From a checkpoint of a small transformer trained on Wikipedia.
Size: 13 layers, 7 heads of 32, vocabulary 8192, 16.2M parameters.
Architecture: rotary positions, no biases in attention or MLP, tied embeddings, normalized queries and keys, hashed n-gram embeddings, short convolutions, an embedding shortcut, learned residual scales, capped logits.
Training: a variant of Muon for these matrices, 369M tokens, 5636 steps.
Each number is 128 + 24 x the weight over the matrix's rms, rounded and kept within 0 to 255. Layers, rows and columns count from 0. Numbers have three digits each.

# layer 8 MLP down, 224x896, rms 0.161, rows 12-136, columns 448-559
121188079117137155127156131150127121104129151145094106106149137132123094104071114111128127164060127130179177111152104085087132124073138123117112103120181106133101127153074194110131111129177153158131134170120124153107152145115127151108116137118089102108132080117085153101127171146125131169109132131148155130138148136110135148116091209125
166109127127122133143101136101123094112137147103123087129097158138077087116115122123121144082110105185175141093126116117169095125147192092135093087103121103113171130137124114146114116150130142102127122128111138150154111166166087156107148119165154158159168112140093161102123155118134125135128100139154121130082124114113152126151123152102
135132124125124120110117143175137118122084104129144096123117136160137163171115117120132058169106171117113124097112123113115147138113099154164100100121180127098148172161135149117139126116094110103151127096131179128108156114098097107142139148091127119163168095135112144113120113162156133106114185117124125117139138178101128164149142110130
131112132148114140191103113172111134110126160139078169119130131129096076129137158113122144098174159118174135129091144105165117143110117134119122105117094110157111154134116121121134121137104144099173107105165147136121118172129109137157129184152097135100174101107136143143111142102206155117093113135157135161116103130141151098126131114122
103086102123113156125159153122171134131153126136171092136127136137127119148125143147093113140140132080136151082146153103121119095138124114134117118113112181134148156163151140139133120095158113098128089113164121134130146155139127130141182115094123111144115153130177162141111166116122123136103148147121145126127130120160090147093088111156
095124119171143131117098117158112118120131109136176157090114143106112111129115119139130153129138132073150088117115130112118117127103098090143141151094145076117161110162096178079097139148124147117155091120135149160106079116126154167101141108138127115103136118130132142133101159135134152150147096117075121090079119072117151106120154160096
135168146134127146157137119138134088111095127125115168147126087119104128146158113119094139120146112111139154080136123111087136145101141099157137118108135165080190121119100147145129127117156173113146111165087144156139197130146152105140129110150100094146170144141080146080098129119122180090098114129104095119119127085106156090133112146086
106194140154242150117139088098172139151150099106167178131171093147168107142100179088213147151188101110130130088116157148111113093178119121170141059129102122179116139132089104141133171105199122204109160125158129133132105149118146180213233105136155146105137130102148138148118149156173140083161176124102119149154120180180126103128112129144
123145115123133134114139117190162113097121085188123143155115146078120139138143130108142129115108168157109120100131140130099137065154151135104087114150146168115162168092150106158171171136117101126159123122134146107107121168088127122157134099125102133091136137097146106104110118159136130134116087153158177131156141100110116132101180129118
117091155148105153113141130168146160143153112097150125119095139147131149105106097078100108067146106129169140119151133154125152089147132114134162097137109107112139127156125147174154086109101106151137127121100127105121148112138113152160099129114084173132068093142115096134135123120165137174109127135097128103082116112132085132121136153154
136114154091114146105130133127149135143135118113126114136142108181091115190169145108129098114141161129116117122145148126151144147106141173150139133077111127141109138140120141175118157099107122123184150100096139150114148098098108107130144124154139157117146105122105102114126129123118103152114124098138138159142167151154140169104151132102
142136173110157127115134162107098081134124112152140181116150096140116079114153103149141102145134159168130138170076065134147104098166108137155168119140104105154127139111136155085124124107164146122101132118114143126193133123120115163143116142093154134139116120091141093138160176103125165134108106100183129084150074101118132175110125066140
155123117110130139146175144130115144169129169116135124105157130155137109108162152126080127121133101145151155104143175133139153119149133145093112166162145112133135133118148156116146124150154154148138154162120122059141137106093137132098135154160135160117135122096143144089140133179124107143161118113125094139125119124107180125106145107096
166143099151117112155139109149109120133165134076132130164139129117106089097114122119115121112106086130136120148122154111116103126164140094104110111150101122134123071126146141147112115100105142115141168144155141154095111093092111122142150115162156119098110144097162106078143093108117108140117144160119120135131127156153126074140123122107
136096122100123139133122130073169123126114163162106142174125060086153117141089124139124113077121106121108144184140133111135123143151121164100115101136137128139118131133150123097150137146115104090115095124110106137138139148125129141112115125134106142147145179121166134126125135147143094178146134146138131152113147158111126102069112158138
111140138149128141116171143125161103143119108138129122098106090125161144117128148156149189126135122145098148100195117119135164115139117156143133119118170133179116159108104098125131105140175146097180118167083161176122111117135134091125133131121141144097156154124192144115096162150123131090169148128169112086101106146106119154103129097163
138107156143089143105134123136134116161128112077144119095112148167109150081127156113142109128119114130164121150141060149102119148128132072146148059130159142086149111121115099119164106119119128135178151092140118125123135095131122108116118124142091081110125077137132135140107133180147141124152133138111138099134131158091117160131144132133
118111112121159165135114131119146114115091127124164148144138107157150155100103144113118118114149167145114098082107113126110144102111130124147157159116083111156144161114131120117146117132132147096141147103086088134118130192132090141145119118126142087066115150118157154125155156137150097104141129154206136109148114113172133114140086098161
145174136156139136113118126134137113161093075125082105143085150134116097124143133107124120093134165087124129148126103108138135158151086105114132152114185135135165143140110139129128127131097160096151113062132134130150138096155168150123126115108082148103117101134118133105159122096179134141140083102079124092101115144128135089158122167153
128155158120136114128173124120135124121129121174090117089116131126146168116149144125149111136069096133125134133152117121098120100107134150188144130127150159112130106124109146140201138101167122167132123117157134158149131124098177102186181118177122157139149154102120157168139131139129198131155136085131086102146138117119119153073167131117
093147157112143143102151144081123103133174133098150137146125175153147140115139113160111113123094132126175111129124146117134150168107119148137140073140134091122145086163135147154122087144146120123113148125076129097127133115118102133096155152113170122146163171130110118109136142116137143129135146133138111114121112119112140125108143130130
113139091132156104137084156134120096109130111111122087152132138120126125108115130067120131086130075101133111126100134127128130144106120165147122129085156123116085152131142126123111121149145122123088124163142148128143158084137125108126157156159129191140103123111108116125091099166127084146128084118090110118122113098111118140125109154177
143147134088157148136088161147142120117147104116125156114106136117128075143096135138163123149170125155103123058132143126144131121159149153114094092134135107169134123189137092145097111100132146119138099122110126135139087150159132123113116126135132136126143166096136106088141161103120096154101147135131114108122148141130138143140145123098
102130161130122134117151126128087140138133145166127120123082156119103095113097165130140108130119129090118104142132092112158154125162131170130163133104126132048186134126134192135127116186144169150129101105115121072073101133091123151118140148130089101100124162079113110142163086133131136114183092131153100147096122144127171132111132126190
138076150091130110132099127077119145114082158119159148106119162156082133112128130105126129110095112114123167124150142117142148119112107167117106145087095155136178116173157171173135106102136116099146124133123130159116171130141149135117141158140124152116102098089103107120121101123163154128141140127134109119139131115077137096121116115148
149081112126131133122095108169118160103131125113097136173125133180169132143108134126153093148136108118096147113161125115120128171082099135148128131102148117120111168091121111142122141113093129114098091142110127118142144130142128138121127162113161144153073119091122134142181119086150132145105142123162152151156150153147137145119170136074
178127063094133113128123112156128120134114110116110106128152142122093123146112110129096110078093114143090142114085142112047118142098130136111118149104097131126124138106121176133130114101134096164132090110102142128146130126115106132143101115122156119130111122138094137115125109125137113164122126129121119151128069128122141080080185121163
156121105125101101151118120137129131135140133145107147134096116100121097136123158138159104137124138097163096142128145130143089095146114120125115145158141128137121090123157125122163076063126154107101115059151100145117109157115113135117147107106093108083092133124120150132178111140111128099107145155123145174112127134139150119162135142081
153149124111096105107112121119134098096115158124117145208118116104129131150167088119127138110145140131158098136122078104127177134148143118112166184134150171128142108157092146145110067100136135096104133124129116098154113106130112137133119111145108141140144130143131095151119100135121097097091140142146115134097137066116112108118158101093
143157110131131144137104114118137135134144114124151108196120174120093116130122145123128137083127090118130110169151110090130129122155132101133160156115123138151106139163116109122175120117135121123106150139150139126144152145091114098124138112103132149129136099106139135134139094131149169118139108065148134116122173110140132146162125129107
134122096113141106135096156141150178086126143116132093138104154173102124138154117113109089121074131124113127123135137116134126128146085116152125123105110127147123111136130128122116148167110117137145176111135159157140126116097160120140139107140137159142103137131125133117060136143125110109138152161124110100142126132154131137141137105108
107097128114148140126121107159075148116175174149107114134152114145135155127146125117159126110091105097164112112094177139078156140148109162107133147154114168157122097089080137126110136168116135127118104141125142109117106106119147134118135114115124137170161143152129097130127130119120120131125177136125134152114111137141114108130148134125
104104139116121111138160144062140150100152129126172176100160126147103115135124069101109117150145162156094151155136162104143118111133086125146154161173143138161141174122108125106123122120141147136097139077127121094145115123072155088152126102113137113112140074143121148126138113117131166126121140108155190097147170081170143139107109095118
091104107109160142149076152150100090137116094107092141120168121088115124193099142129123111153124146120106153078148122081125095136118089123125129096167126126107105115119116150141106088198104109102174160146155139108130126089121151094121140107143142102118123139160142156115118078115100077153141175193093161079122115139113131173166113089127
148176122178117107121125132159129118137155125134126111123121152108122117110175168103114122170116085158173140132147157138127122136128158125118094132168081144145171144151167084162135143098137124134131119114133119189159175119093107141115127120180124123196133142100172111165123114131135146099110128173139111129113119101092121133153154127136
121129105155127091088108140129119157176173118193115139111082111116121112116133091134115142207106116135120136107111112089110125091072101131115117180103112129143168170091158088126129107153132112138105140121125149148124099112159150148092114114147145122084202123108133144126142113142133170144185135135129129142172078093127090087155158142152
119119136075120104159096131086150092125130143122165117138115127137156121124130130115103128082141133124125140124117132132112089160134103118100117116137087131121121089109133132110154096127130112137125138127141068093130102133122098110110133117167089099101124119142118153083118156129111127125080147151116123142141146116101106119114102165119
110123101134124149167150112126084073084164092172149128148060128170150157148154122176118140142132140079125114129130139119140128100134137110138146133114112131156125126097158112130168117117141145109145106123136104112116090143140124131126112131149133125124153137114148123086107154112107117143098091165120170143128148107056128148146162118132
145112136120113132148141111064109129044137147126163140119132149138158134123099130125168090126155095164100124119101217129166134137091148148149102117142136146111128102147121119106169170152124097086099128119106132156121120133158135092139169170177153137124132086155154158136126107085143114122160131143116131133139125110109132140122060111144
119080135133147131145094143159127111119158130094119163151097180150157165112129100148119111161136135141147142124128149140136147130152119107140081148126160108141101095135126164146124122117095099119098119115139114131120125128154099132105144139121123106128140137122131151121116142134145146115153078141155150150122115142112124120146088152119
121118079058142129106081128140090131091141154116180115114131102147139131091132141135128134108125118120123114090108151097143147099090177113106138102105147143145100136100105135095094093109112144108145136097121127108158083123159099127093132144142146160111152140113151148107133105128124125134098131125114124139147149113076148143135132150128
106107103139141109153121110132110131136126134150159152097105161178072107122132134126155119105087145170109151095131107131114114110125138123138122137099099108132121087122185135163169149177146161096104153092136171120128125080113125106150148106155140164125160105115108126119148113148138169138134137118155103145138147165159093080079111119164
111108102133141197129117124124149150145132159146131137098119141108152095093130136146167079143129086160133137092125100134105093097160152133137121180101118138148158105126130093149168119115122102156162153137124110121144143132129127108117141090132120120124113146083150149111102133098153164072139159157118146118119128092138125133147090093112
142121159147156142143094121085122140090124119158145108130114139175138147139124127140087131131163127128091090131126112131100111094129154137095086120135164096144155115169151115129090115113159134139117094115107076149113096124139105135160149132124107157096169096138132081146147147109128164158102093109118142090140174092106144141168159115140
169131137176122107164119126113102122147162110175144108144116120151133135109134137115140110149117117115135139103120137134114155113147097137165197105115159118146139135128145162139104172109117122125148165142143118111120127125115114144093127133152069140123131134115145117153170132150107131089125174093115116162133170169130100107116115128128
115130121130127156136123135112139103118126126166149110087158126089133109141090113098160113137148168093150141158126114115151115089153118104136144132136111127160082178119127124126157146134161151142127125145153121082129159123112147152107122129085111138126142123134135097157095116134105144120105156137151124076100098123110099116112107106142
170156145143098151112140098139103142151138126149129116120133123098163114102141122122157137093123121109131101153141149131115126118124121142109156153113114147150117144128146125129132140121133171120116126172154170117151144128137137089084170096095106121115128168121102138152140128124150146155137083095100070121101133140136155087155102121118
137124151110141089085131139130149113110182123097110119099101162110120148104137161149148140163115119092170135146118149133097106153104172145143101148112125133126145103074140122153151111142165112127067128114104117136120121119125116124109113072134133112123144102155103113125124132146141185141122149171131137142146127158116144155126113094110
129122170142122134126136114134090100128115157152107141144100139113137134124142144135149093113194164124079120113133106120133167127110149087132102098125149173123119108120106131109118111126087133141163115147122157132116124103144086187118108161105145146148158140138146131194146165113117127109117186115120117162125075122106142104130124134104
095118137112123100145143100138152138102142136078158144104179135133133138132179134140101140120119109115167117120141086132140145151131091102115080180143119105124090148132134158123141104097167098135106122115131125133148096136124133148095122107146111150112152151064113104111122125081146163158096113125162111191163148072112131141132137138125
143125170110106103148147112096175140145093109106128188107142135111141082144149090165113122127136102156093118101180119132112101128119094154133120101113091163132128127128134116135120157127176096107123125113117151116122069157116145100131130127100110180128122122101126155168121147112110124104165134111135148100156104094140152126114105125123
122140127150114137130181123167107099082138128148121123101120140116103116106144170139126163150131154158140127137113113080140113158119134085113131096145136124082130122124187125091116202177176138108175140093140129155119108088142137113119136071134135100116105105139117123121162109151115144152123132066125128127109113184127121122121170133114
122136108160115128099161128130138155118147161086152140133139182124116152120114154165134140170129082085164133110107140150086118141113127124151107121128119089139163139160105072092137144111154124121092164142121146106127142150120150105080102108123109127081120156135142125125166153098127125160097149148121148161132119113144118118099089114078
093118173158146144175116162161115154114178154145126154133098081143170106138184154119160097113119107119140114134132125152139118150136139181168152128131148132133159160108112130122125117145148144147129161118207158101132103100170108144133098155118113105207113170107149152134149162183112075169130115126155140109116084091137120113120120152102
129149127139120120153131139151126131087122122134053105085106130126119142102086127141114080128128154114074127145115171109133181148091141125089126080095138122127111131096119153125110109164093119140149124156129126154104169144147139117133112128112170117092140127120121079127123106098119065091151121179137111122144146161130151145111137119101
125101165074116103132121118173149082148159109119129134149142088121128131157121115110109139104135110180109122142114105110178143156149106122111133142096122142100149100134116130108108114069137157129108112110122173122120115152162156106111093160129119150144143098167131093155105121120100116096094132101138088104148140119147091136093099130108
146123150113142120114166121117104147101120133079104092097143086111150140127113120145085127119095109119174143072155100135131096127127087158132126136131148113112097144107134148105157125150145131089158113140123142143149123114122134121163106167123122127131125152143124105126125068090137112135127118104125136112147087116164125139113137143146
129143159105150103101132120104100131148139118159178129108147163087143133103152122096112163094159047123131113104141136112114119112116114122122108099104164115075180128111150171095166166113083170099142098085106133106159154120113116114134153090113083138121103092101116099124121088122148118157117120136135119114105149140124143090149142133121
109129101132106105134132099110125095143113139123101159108102126118158142100080189116138099125156109126129124137124108107105102110129140163131092107093158146113164159147166138129128118157157132110081105180083107103109111108151152105148101125105127138092130136117102118122172130154102151104140166139113165147078127130110143169108105153157
142138123124152151169122130109136115109140122154138127112098084138108112142132108134104061099114107125156136078123161118154074122117177113116155155119129134136129168069095113149132116135133130136127112142106121136121160160166104141160118136140130140119142098150155107147116105154119118113113126117124131122141077116093147114082102141099
098132139089175095129124143156122121141141107121145124085116190111090116142149124133117099112137128125101087079134122115110130039087103118143126111139144108122123120150121172169125168111095129131152129170114094182156098068087110180165145147111099112174118091118116151148135137120158139123161128144116150077122094077174138133148170123131
126105162128090125129141145139140170116154168129163112155154078118151159077101152171124139136108165105132146097106135099076148143159125093157136176103165157106137146136129147162126104120119000159130123154142122128124093146148096128155092162075136125099121129111092099154140117129167115126180108132162108070144119126121095108067160092151
089121119111122082171154138143119142144165100113082181124151139101144118161098125116114121161129161125123131160115151139104146134122112120134126135161183116138096138144102171145103136142119143121139143147125140107137135098174122131167123101147150113120148126145155148108119119122091149180113128153109092162127129104177119152146109128125
107114123099139122127080128154148132163125136133118127140139181106132137107121120143122112105086107085133106131131150143095146137118131127156114080147081149148139098122127140129153095143136125138139125149107100115079125137126143142153157113109108136145172113136108144125148163135145150096149094118106166100110163130097125163150133119138
101168123102153113109109113150127089126130083097084150156145124121126115134100137144154142136102103106119122174125127109138133116140151147122164102131162124079113135158110117128122161120116122097145127136107131158112102168157153147148139116135109124174124089172133074123147112152105121120103158080137128096167156120150093117126105163141
114090127112107131116135129142144217099127112142101131113134101142140138123123120133134186155191132129126088081079125138116145117126130133104108128109107180150122147135138155102123147124144119152138133107110113126136095099136166122131111136154116114141161123133114143107148111128115125098146131126171173107148149129136097128122122149152
138122132114124141142100090140095114175139141128175171113149114098106073114102133111103097125104106096146094152189125110149136115116158122114132110122171090140122115131119153147147099119150115119120117096130159147160095105099091111129125084138133102158131134153116135139106137138079096127126133089110143110164112130182133132156121107079
154128132125142130127089148131147164135164140112136093169127104095121145148170142118145164133101156164133111147121164121137089114129114129124123146138129088119102147118092073122124146091115147148145164114143158114116113158087139135148141124095112127121172140141105143135136123132063121076089116169168132137154111130145125092132166126137
102153083117165145159148145132117132122151133127140120122123144145162082099103124141078117141111171095103181182135103144115124149146177135149114099101165106135119155150133144142114128126146085119132145108115129128167168110179126121132098116148137125152127127122160148169193159129144129126136170184141122128132129118104133125155066106176
146123153150124116095110174122111137103161068112097150126096119124135109133115142090099126141177109106129100125097134127161116140148082168100121070095135111152128165112156144139096145165145155103093166151108156153129146135170151136104120137130132090140111129121105105102121146113104130095139156112116136102126145154123155144151098145150
143115124122148157098090093127097148161107137158129137106091141131140121103154112122111140110148139104099185103104137088123129139142157107120066121155129146149162120151136152103137121152152149127137174077205151061159137103145149108122146126148123135097081116156097129122171064144153129111142098152066088144134106089143151099141112138140
136123107161124163158141137071137140097143124118146085136138161103096124107078102130123150110164131144108112095167134138153119158090190118126130128145126095126155095159144117129112102107148127135116148102144165102123140110136097137098113159118105149142150116123095162128093123108094125146123110130132157145135108150071139126156142122111
103121120143126113165145130136140155116160145095141157112119135121149113108133117110103146154160136108139152150152094149134150120142065135113154121147119109163121128120119077135116114110140116108139188096161052138138137121150105116111137112127179114194118136133159166158115135108128084123138094158139127059165108148172121143103125116099
110098142141122171117176122117133141122155154106135083190140170136083137111159126133186153180116118171100113104100136129090113118105128100107178139150169130119156091143142135185130124086123105159111113110100149162109172117129170108112178113126140142106154127156159085129117138100081130137120092125132123120097161122155153142149139093127
171143119153079131104150138140137111120139149113125150121134135158162139168124140128088112139108132164161151167169167151117154070102137121100143102110168158125112145137106107123124138150139142155153170140173151140121165204122162141135165115111159103133134154089101130140104082114110128134156139154182103128115149124120147167143116128130
124155108126122148100127139166136132106137088180096124118109122082151131143116154145127152170093123065151077083124132132164164117119122124150162142105141164114124084122134125102117167132149136142085159139101161138155159118164114144118135128145155118147148123118196160107084150159162108074138147186093140157149129169177157168106100142154
136134122121142100154156098146146098106154139127107120118141108135113123113118115135123117119195132107117146151107144144114110140092147087128142124123116130152092119101126142104080119172122123125111121125111132124110143158123136103118144113158112167097162136155148127154095112172142106152144115102134148110107077127132107138109136111105
149141116082101137205150152099129098082108128157121153148131136147107150120092140120133122129142128127097105094057136141118172121135144186121141149086107120116100108106174130135111132132092111159153110149092115147160086123098145109098108115127144127161085086098132153143118142109158091137131115143128110089107129117111104151110107148140
147151164142120096119139109133095097120117112085123137145173155103144164123098114134104145126120133124124134085131129103101123141143131144121109145104125125078124116107121128083128148108180149158157112142113092142131158175139162096141144113142110140119166092100093104112147131100129102141124136130130086133154132155099148092114127133116
096109120105111108153158076135141143106103110141135142123119121172143134133123132126126103139109107151107134142119136134119152099118086132136117110113159146097166111140141156133144138119133133137131127104113125134143145170133140130156147164121143087141118125151065106117124161101139155137105110108118189159121158145137119082136135098175
126121141119134133163126145094110134121138063202134116115121144121142097119134140147115112118103160163072103128116141156120156069144164138115166147102120148121098099170109102122138156057127147113153133139101148126098122136089074151123155170170153114126168169113141134166117131133120164115084120142159135115136136149140138121145082119162
087105132127121097116102126119111128130058123115156132097133139089133139116152155105150148116109125085100148088111134078102114155162104136153124129132108137143130140216106173125149117148136122140097091196113128098108120104148099123153095156156116111118113139087125127122142131112134172108114143094110085107167112120131112193147116113120
125154118128158171127146111059144119112092149105116111135114111121147130139135174142081110139129095130166129131121161163130127139148152173145139095097159138134091205092131106123109135157135135110143129135158158118130163143133089108127134150150105128141128093169114170158105129148154168143146109108113144114122093130135153111119095154183
138095120152135147161134113117093072122103157141122150120172138140161146118181156157142157151205110097116098113114144118153182162139154106140125132137124148111109092095146117138108118128116145157167172099132114161122145111133105153138164146151171081108145151101104087146167113122191131139098105115116061162136151148149128162130156157146
117080111131124177129102123166120143106146111102128129132150092107155103148094102140135111143119142148130102129141118155131119132103165103113107148120123097108138151122132125131086120111130108123124094092140140112128108114156130102144111150141167154158149099125137147105146117091137125126126092112124140128137103127149139150127099087108
106143134105123122154100141146133136119108121117138112141128099124130144114146123119111149095119115127145107124127146082140149108145157139138132091159167134094125131097124085116152137134102133133127155150116133173100140097112163172137152158178142129131144136156135117133135160169134122139157120154123128099121093122136121102125093107076
140188110106140130102136125139140139101145161134118112167144116100143103126106116144172134155092181150079122109136149147139141123095106120166099166100099155183150164117132133136131151121120102126134133115154144094149118102186105158127163144158146126129188143095110112133108144120152106101103176103149104098114082136162134108109090142169
155102155133133123117126133110134112103178101128135115131128152156095104148116089141090109147116134110170127132123153158122101085123147132152132144127129131077146113085150100123109117087131121116160109134092168168151127113130122113132168123143141138106111124125152103115145145153135134167132139161117191099146134109117154091147162110115
147117142125152093090108134115133127139169127148123106099153135089080107086132106132133098162174103118148101148154176097111116146191130140074147084142107091138139090125123107176124097128109132096123100099142133129129120106128139136167119147148124111131153133158099116163148166092149147135122127178165122139165153081130112071122148131122
133145135132170109114178127098142134172140173144139125148126079110101142117149095160135156138162123126147132128125123134093129123104108167125105136155112142176150139141105116127093182135124120146127122144097168108199129125117150118130160092159107141128146146159153080137077112141136095165136100123117138092157143150102127133122141142110
125136153126139065081145135105135108147148136107136133165185129164110117081130143123139147145123095133128153091111130139133135139136105129115165150147149097195130078092166139159123135156141149088110173138169094172126122121112131145110116141139108114076128138190122140097131159116151132107132144119036144130155111118113152166135106138120
105118093154107185113093125189118120148063137149147150117150145194155110150149108124100100141124140096109136079100102131104133144122100195082093146111096109122139112129083126142136094143143143138124140113130104135138158078114153112132112134136117168152100149104086176128125087116088143113126091135129134144151150149151114163136111112145
140133178128127122163133136161156108150143164148084145120111157113103140189174098113152100139140098136133095118154130097133144141116147137144116127112128121140136093136091142114100156115119130127128112116159176120151135124114105140092160115136097128165134148162142137127072155123154124189165129113130119135145095142148174116113115140094
135138114092129133140174147159136155101134112170133108115154119114164098157115146134146125089118124119118125142118127146115104097094130173149121134124128142135174119084153093181131129165105105100120168104191164158125100123139149148135110129125085125160107180126138142162170129121116146093117099141129143154098186129172148180146159119135
111105137134143131110096119115141160172134103109137115151169082115086150126088132131154132132118109121086111123123099102129106146163106086118147144082112150128067102145109099142074141142126151109126138108151146113127117100163146150148091094103129104142130102131115125158169120114122128144119098147180118163083131120128128130141109155116
145086099138169143161112135125155147123120099111116135102113157127141181088170105115127123196107151127101121104124126122139114087139122136129140111165129138116128128150166121130164118103148135146115092108144151131080132138100092111143140162133146128103137158115119115113129136139144156156140150090100138099107114123123132152117120132116
158195144155116109163139147096119134107162144133136126135116142164140114113140123117162142135089129121117133112121154113151085100093124148109117080147126111141133137113132134162160171128155109154123142125163123082106109129133122094131160146142162099104131127102118135131117139120158118122090143158144175112167109137108144137099155157107
125168165094138131133157137131154094156123091118118152134147109178148156096155096146096126110136117153103112120137113091095127116137183122144072123144145144143100126146067114129110115126115109135094124106091103108177173136127093156133133179153160107077124177116148132140133150126144149117139104128083137128127146130122098086094125132121
131130097155149132144132110100120112108142111139123100149162112107143105123177126142132086121060156093138117108137175109108107161129113129115108138125078153122124124102145112118152139164130105086097085101082080168147139143126152159148112146087110126141140131075106193132156077095105092122152142161109127158123161143111098084115112122120
149085096140119105095149095162137100126116170107167159128111109148117126141136117110129112127142099114177115105134133118147146129147134117119178148134093125148109159165125178105122148166149141156103127133174126120135110147122117134122120105121134122117148102119137130185141132163124102160111162143151150105138144157115111132115097160103
115128170160115125146093116105090173117138139140110135122124138135085184151121141133080108123134094141105133181129116139126147099148159140133147134171119126157149102128147158142129133149149132119126138124128113118120161105085161110147137164133163122151134169128164112144090121162101153125147154104131122137119130154122123104142138123183
112122142114124139126133125097123108125127141140137122127111105132122122133157140125156107149120142135123115126131073131130064142155134121108110178127128114142102120121135086137137157137121111090122117138116138116137168151174126114181104141122132113141129096119162131112132106108134117157082167103140154123133058145130133100130162152106
143109114137138090121137125100140062146123131185137165090125164152109105160112132154143178145131139164125107127149108129150141150114234116128127130134135137170138094143167114134113132147113163137130111151091143094137159146130090101103137116161142131154134102107148100111125135116139126177120161125100122174178129132125108113141128113111
137078152146097122147134097140112089140097141144150168078129143149180111156107132065138116164148145096162113144135130108081100131125139080126135162172094129174162128104149120180139088132157139144139152100089129111148141107107122099125141113128151113150079182096099114132087134121148122132131133110109138127102075120120115132162173109159
119108106102137153121117121118148142150124133077085144092141128120095147135095119103136193151131128141157178106119153094117122110118214126153142123172075095111127175140070110128117088101111178141129119139117141140104150099166111140133131138157133120137097099115133151114109112157134148142113142089081149162124131121136111154115110135153
102081135114118130167118122043105143171148138125140130113118117139114067111141107111137108127145085112132098116112121143134120137142126079134157104164111150140087116089163139136164113167126140149126135118186107153144116124144175134128114126112103154142163121154121149138139106150122156096116143166120129084118175127133113139086152147145
179175125142143121147122130085177152128113111140140178109107151136120129126108102136130099157144125140147097097169133129148134069180113128120136124139135117158115126150142107129136108136102119145100168102164094121126102112155100152117119111156119157135122111146164109165131136152145118169143138120111107179144100115145131128159129103125
121128113130137115149103144144144169160136151120116111145135103131113180131170133105124175099112117132114124125130120099123141128155142137127108154128133125124147123135163112105164121102107154145114108104100115139130129098106120127125151097123143105149131119123152143116165121155117165180190119100120108105125112125111115123137140130158
145128130160096136116094112141122157127126132112110117111139159141154147140169115139105187126157159110158113112123158152130124144089141136128133148159121117110122146134175063098154106103114124120158128056093134113123167128137133094115143117103147091103093119092095163111119122127149142110139137104141103154135127118110134122138095103146
116163160184136137122075160094126139179103129151102136108154151137120088074124132095147137089136164162077122127130093133084103136137146116160129104102146148181119179142115119111104123099116079098110155122113145125166172107130136134124117092129165124104080164151086099128104060092110147101121141109113115134097141107136147151115116073194
143164144187142123121119141137077095133098116184124155127122114163138134120119160136124130124151144145110106135152104144121119147155111118167125129160073139088065143127131092118137144124141132168139110146101123123094110095123111111155123155146096122098142143142122133090125128115115118154166074140131117152107114140148165161122133148116
139153100120136108152145115123092137135143176108128078148156113122161094085160151122114115115067102159130116145158138103116142134133125134099121108143142114118132123162135145106131161146115118173122127078096136145114087075147124115118149080104084136121139104127137125147123137091162098138127173118111166115141142150093118102177083111155
112121107146116151146113096138101105149152100121167148149097143131139119172110148161148149100122143130151100121105180131094134145103158101133081135172107084113107099148162130141131099161116133104180138128152074129132143101096149114150123137111153133153134109140112142153130111099158113108107105135126151091109108129165129109104162135126
123109146138127154119125087133142156139144145113173157090169153164125121134110131123156092136116112139148130124150134125136098117123100192142154122123183123111131171153136122137140122154145146119150118101099114198085125144135117122138142144147190150148111109149092141072103137146114150141118128118113152149111105137103106155159156124186
132130106139118138135114128102142112126122110086114125096090123138200151125172140147193196157085133158158112162131150120163151133132164119132097113177104144144139131097124119108142140158149116167159115133077099108146158139091153115142190134158090102149117167167099152144180095122140125115105097123099138159153143136127137131158138093095
138096103110157123146122159140141137116124127143079135119155107112098118075140123120146134113166090167104156148117146108113126138143085117121125106116076099154101130177152141108171137077106107065143134121113133124174118120061116143144119111108136099129131104142152102128108119137121124066126128146097154118106122146127108166112143143144
173123151159114118112166148139101140117113172139098148148140141177117139144122145112195133138117144126094148145162160102141103147105067111099149125121119110143100111120139131111164131118173125133128157114155122104145079171173100103155135148154091134111107144152115162149151111125139118119138112155125101101106138130119139127120148116101
108135175129124145099127160127106091115140111143155095117136200151134105127147098130143139120106122104123137146149130102167136094079117146142111103100095172126171122109192144103134140123140116115121140126108157110125136187162126106102086165159110150122156118138134112132123111145173126158128144164141132127122118136133106151136132146112
091134113120141132079123141130152140108069106141139123150097092148063111115088148142117125143147137143142120133148123112125148113089100111147164152124134106103083170077152161139143137076145124125125113110131098139109116134112132119139105123132121176141147117114113092101129109145129129139157117151116143145097156073137146159105150154137
111122129160144125139121152166162115145098125133098105107131132130120100123111141133149109096123088126109142105097133140122145136132136091110088120131102111107127135099126178122103130117113085120134143122107163138159095150092153113172088140113119149155138111152097125158133115098136187146120111144183107125123143165144140138119105121156
070128108145099119106089126098162143145108144143155112096145109123107137133148132133126130136126140128125119127133127129077180120107162134114110122103123106155108107132140094086161118128156071122147115132145154107094157099129137104154119078171117111098104131135097109148143178162121184142139129144133169085143112142116117112116141095103
111174084147165151095123134106124142131136088101095119135113154132114164128123100124098162145095148113092107150142167157110129113118143131087141124131120098172125141097149117145136164141175175153137139089117148162114051132131112121143132168156154138159162146157155103133120141145126129109121126145125107127130117124088165102151117178155
116130136108125176133138132069104081156137097136135116149057100118100106162145171122142117137134133082122148171155151120093118123122100189131129156108106134144142101143162120134149165173128130151126120144167094160161157113082141137145129154144117147151098094152129122129161126133130103106113100117160111189100122117141128108140103171107
079149124052099104130177136114100093184133148143125088109114141109100153154163131134129109152120175154135153106142129124158128145140121138090157100122115143154169127150137125131137144155101128099108128092087157148136167124108166126114119158156140150111153136101098151100104119112128098148152110143132111156095108090172127164133124194083
106126132149140110163151112130138136191124098134126132122166170101099131152113128101144131149130098147123139122143128143137108106136120108118058169144115109135113139182088101145135097137101144151087121116124125148139129121111157136155081076102098111163125116138143106145121129104106138161102092103104139123078129102136162096101095096145